Each number is 500 + 50 x the weight over the matrix's rms, rounded and kept within 0 to 999. Layers, rows and columns count from 0. Numbers have three digits each.

# layer 15 MLP gate, 256x96, rms 0.216, rows 186-195, columns 0-95
502510482525543492529510583471532511571493461561438374547528475513445438458506470523461468530569465492433512536506469579487422508495470446490516511473481453465636572511454495602507526547501556620514551532465497382530570544537485440553438533489508583530467480505470528525521455440476522672
545472457492434399537392494521476502429509536491464477424535475505455408456558544539467460453456583525392547566507521535479422530529589569494568485557509536482504503487481420551446496473453459614479535460523506505554450533502484433421466535473497512482502387513500516484587500501522476559
490466532445459493445502541456544456500432507528522482491480608539512425484464480558500502524512461509485562480465492628468514526474470476528480593356518560499442535522528545446518541467482524573472448423417502523554404514589516444508617468471498481509497513569472442566421481532424605527
495529500455456460519447489541440484432498509507576424493547431454480474420552582515530487466427636458549517534535502507614521494376540443446499467432532517616533462554544494524557496432466485470577525450517473509511477442449488473473519481522559473584458494495509471473521560416498561515
493580583436432472598496526433516568558410527576497433526407392441392413506501501601554458624595470439418525563600476580471367509512456525438522501467416504467573404572532573551512452551426608535474443450386522479619381505555440501546490458560559593482431460469403581513585591400475639590
518466474498462435565455547567567492436403534578428471539520460439504514508504555597490501628527451540439479516517464550485409522417506547476497580479443497597556466469436569428541461388456457518476556469483550472527613493503412418467593493487478622419543504540525494419481420470443479472
459575472498462569474507463595585507530438518531487533561532503451518510426534473509566435473501546505504533531430476464486440462508448549393582566496548532571444480412517500427593592537568651541526492443504458430512444535463509524556473427497468504623538528550478505431438504530364512490
491530557548500491588443456581485521501530390564600397525464478541442420456607454481585499536347534561485565451434514458467495474421512534516590475473525600564420517593469489500522549527464560457555534505614476523590475580535479580509566567547518547483507558508538575488529671415495535452
510508486494443618435562448417583477434436494498422408553491528484558545475550416506556525494544459501514539499510396458473484496497457455404456559528526534596540446491423521423528508624543520518514466457469566502482443517455588546482519495563490571515452458483517448491488415475512466552
526556499421487541622508423601464570555508517520542478580468505456524396323551574503592501597507497518471561436591568526513400538464491509583570494600530521482551510545518498559459528548541497454502545473415470600567449559472534532500514487490595550439477556543476487408486453449571559472
# layer 15 MLP up, 256x96, rms 0.203, rows 186-195, columns 0-95
543470468528577488525545379477489542538431515419475513491426496457527623570509538456487439516585424579448578551534490525573559456556397466585466525472502520533517546549553605596510574532495463509498557520497563461499462540539526605478511495531533441517510491397390529421529549494524581483
496469563561573536462564591573461486459521488557526428566512521466406431552426482543555481389507483514421364524453504454367463532499508491523472503469505467528529506451465436467444508482468479470472575479540504391546486524501439489589503450524472460440491490537558524491533577520495462541
471550514400562535570519566583492516534540497552539448438425490490559508476473494537568558559512467488520579427562505412477473529556444511515471521452474530535443602358573539455522581547528497435507567439550444453499492495540547505549526595540478545507578618556545586546458535509466483523
534508513423511464477440515431527480466439527510458440520541482523500464552466453538424552419419647560489538438579539536443418460470522453514489531492524469436494520504522459464482546463538510446587452507492567424562523503478516422596517401533543458470509444521508444497497497440593519559
409484487580515557520568591503614487518372561479469579553447529469496487567433397555554593424367544471477500668512494483450483534448508519528569508473335379355453432605597481473406516505528462475431510603374425512511399426410485578486433537555250504437543510436557512531474462483618535531
548483492437488507513565444432475500524458571479503532520368440515522569438494544494506673461430518485449620514416609523539511539449499509489507488550393478456504490407463471511454449537544527403544476620503521488507491556467465504553487512467491570555446581455447405466515515453539482496
482451541541451540436563481460490469481492507460524535510557435515542433476485500525490481455577492534621581495551407423413498532493488517516469516401488508522508575488435520421424455602550506454439518472489408415533460473350568551565522438478496488528525502512506374475390505487535504521
573495429488381522476509510485552507523500503478610555500611422512485520445513443511485463424552487518550458561477447482440547454539496524512551495533514424564452527429547523537536537512558638482460472483499523528515480432507445484511589522479423577527478533546447374602495525493378503518
526486516406516514480487533501516528468504556446540414533468499493435483510513547502568556518584503510566488456514454458534438541474517586469486572484489482513370556509490483546534472474461445550422515582510544481453568502540536464421486521505463558515563498492591449553518524543495488588
470453495517460578512530478517482516639501530462429472505512560553555376445487427554511437541470529378518498463451504463589605509566512575450435497454539552552532538431454451514609530495560463521497485448600515471515488376620521519492462619508506405441431534480437563547545411493512517491
# layer 15 MLP down (transposed), 256x96, rms 0.203, rows 186-194, columns 0-95
471543424518549468466416546510408566487579498444559536447400543419486459504429508484404512615472577491471411538434520548422473536435476509457469501553502499533557489584512520447525470553499511553486583506534525440456418430523501470515470517496512470571543460515444503516566647552488509623
537537467528538463476377525549469437487488493506506513470485447606564575481458558576442594494571486466524609490543452579475477478479575513517423557480520483458496510561493532472458535533501466480501554566504534572511476469489427394484561537501540541488473479454548582558503531551407396594
647568497373505481543420553467522501417471596574519519521503476550451421421610535469518496481451499441540532555543550474439565548554469460515538489560515476550479429499475529490486436518517495506528494478429556503530472531550473469491449465445549440517476538537477394535565548508487445594
594556503455504490551523454535465450477493521514494479526435460492505455477547525535502496451461593440534475457495425536479583398467559485459472617489498532476513552518561529541426411503533488501475513428580562571559431488454517507596438522432544436530505476563513532566558497472519506459
436607442494594506488402545469421405487515468440455463467460454434497515500399534558523531571505517479443481512447543597409502488520454544515468663482544526447521438590433519526484453484496477511470559472516476517403644365519543501504488469554471522537518491451494488528541483492531456694
563520555419494472535554455486546471565492502556624476512448405538542512453480442552497536428438492527403486525575544474555439525467588462448500553502573459454581487462443528484539568490485497494575499493478510470453548580491481463567472534498433525601463527398463455512582470465603502432
557577530433550424559471517460516443444527550485534568513464493517521514555462472497495457560533513489491448566528559565505485498464541423518526387496485558486475516548579508456418490569520536514550484469467550523263425508541419486558494457482570459448451479634548558572565544523470404562
394516485499564464501407596537525532523456442540459475509476522526549448510493508477493479524447505564383429439493498513499482462468548543469434479549434499511488517576477439440554551557423447509547486498528530497726604588558574518534489506509515418435462509513516514517550511417492423520
488544541484586552507436558453395536455545516438521508476507454430609446506540484524497472441507542486531623551474526483463540524523485505506447521532486589496448495537399517453458486537521428540551454451508467486665478485520523426468464539523547503476386513506490537502521478451493476556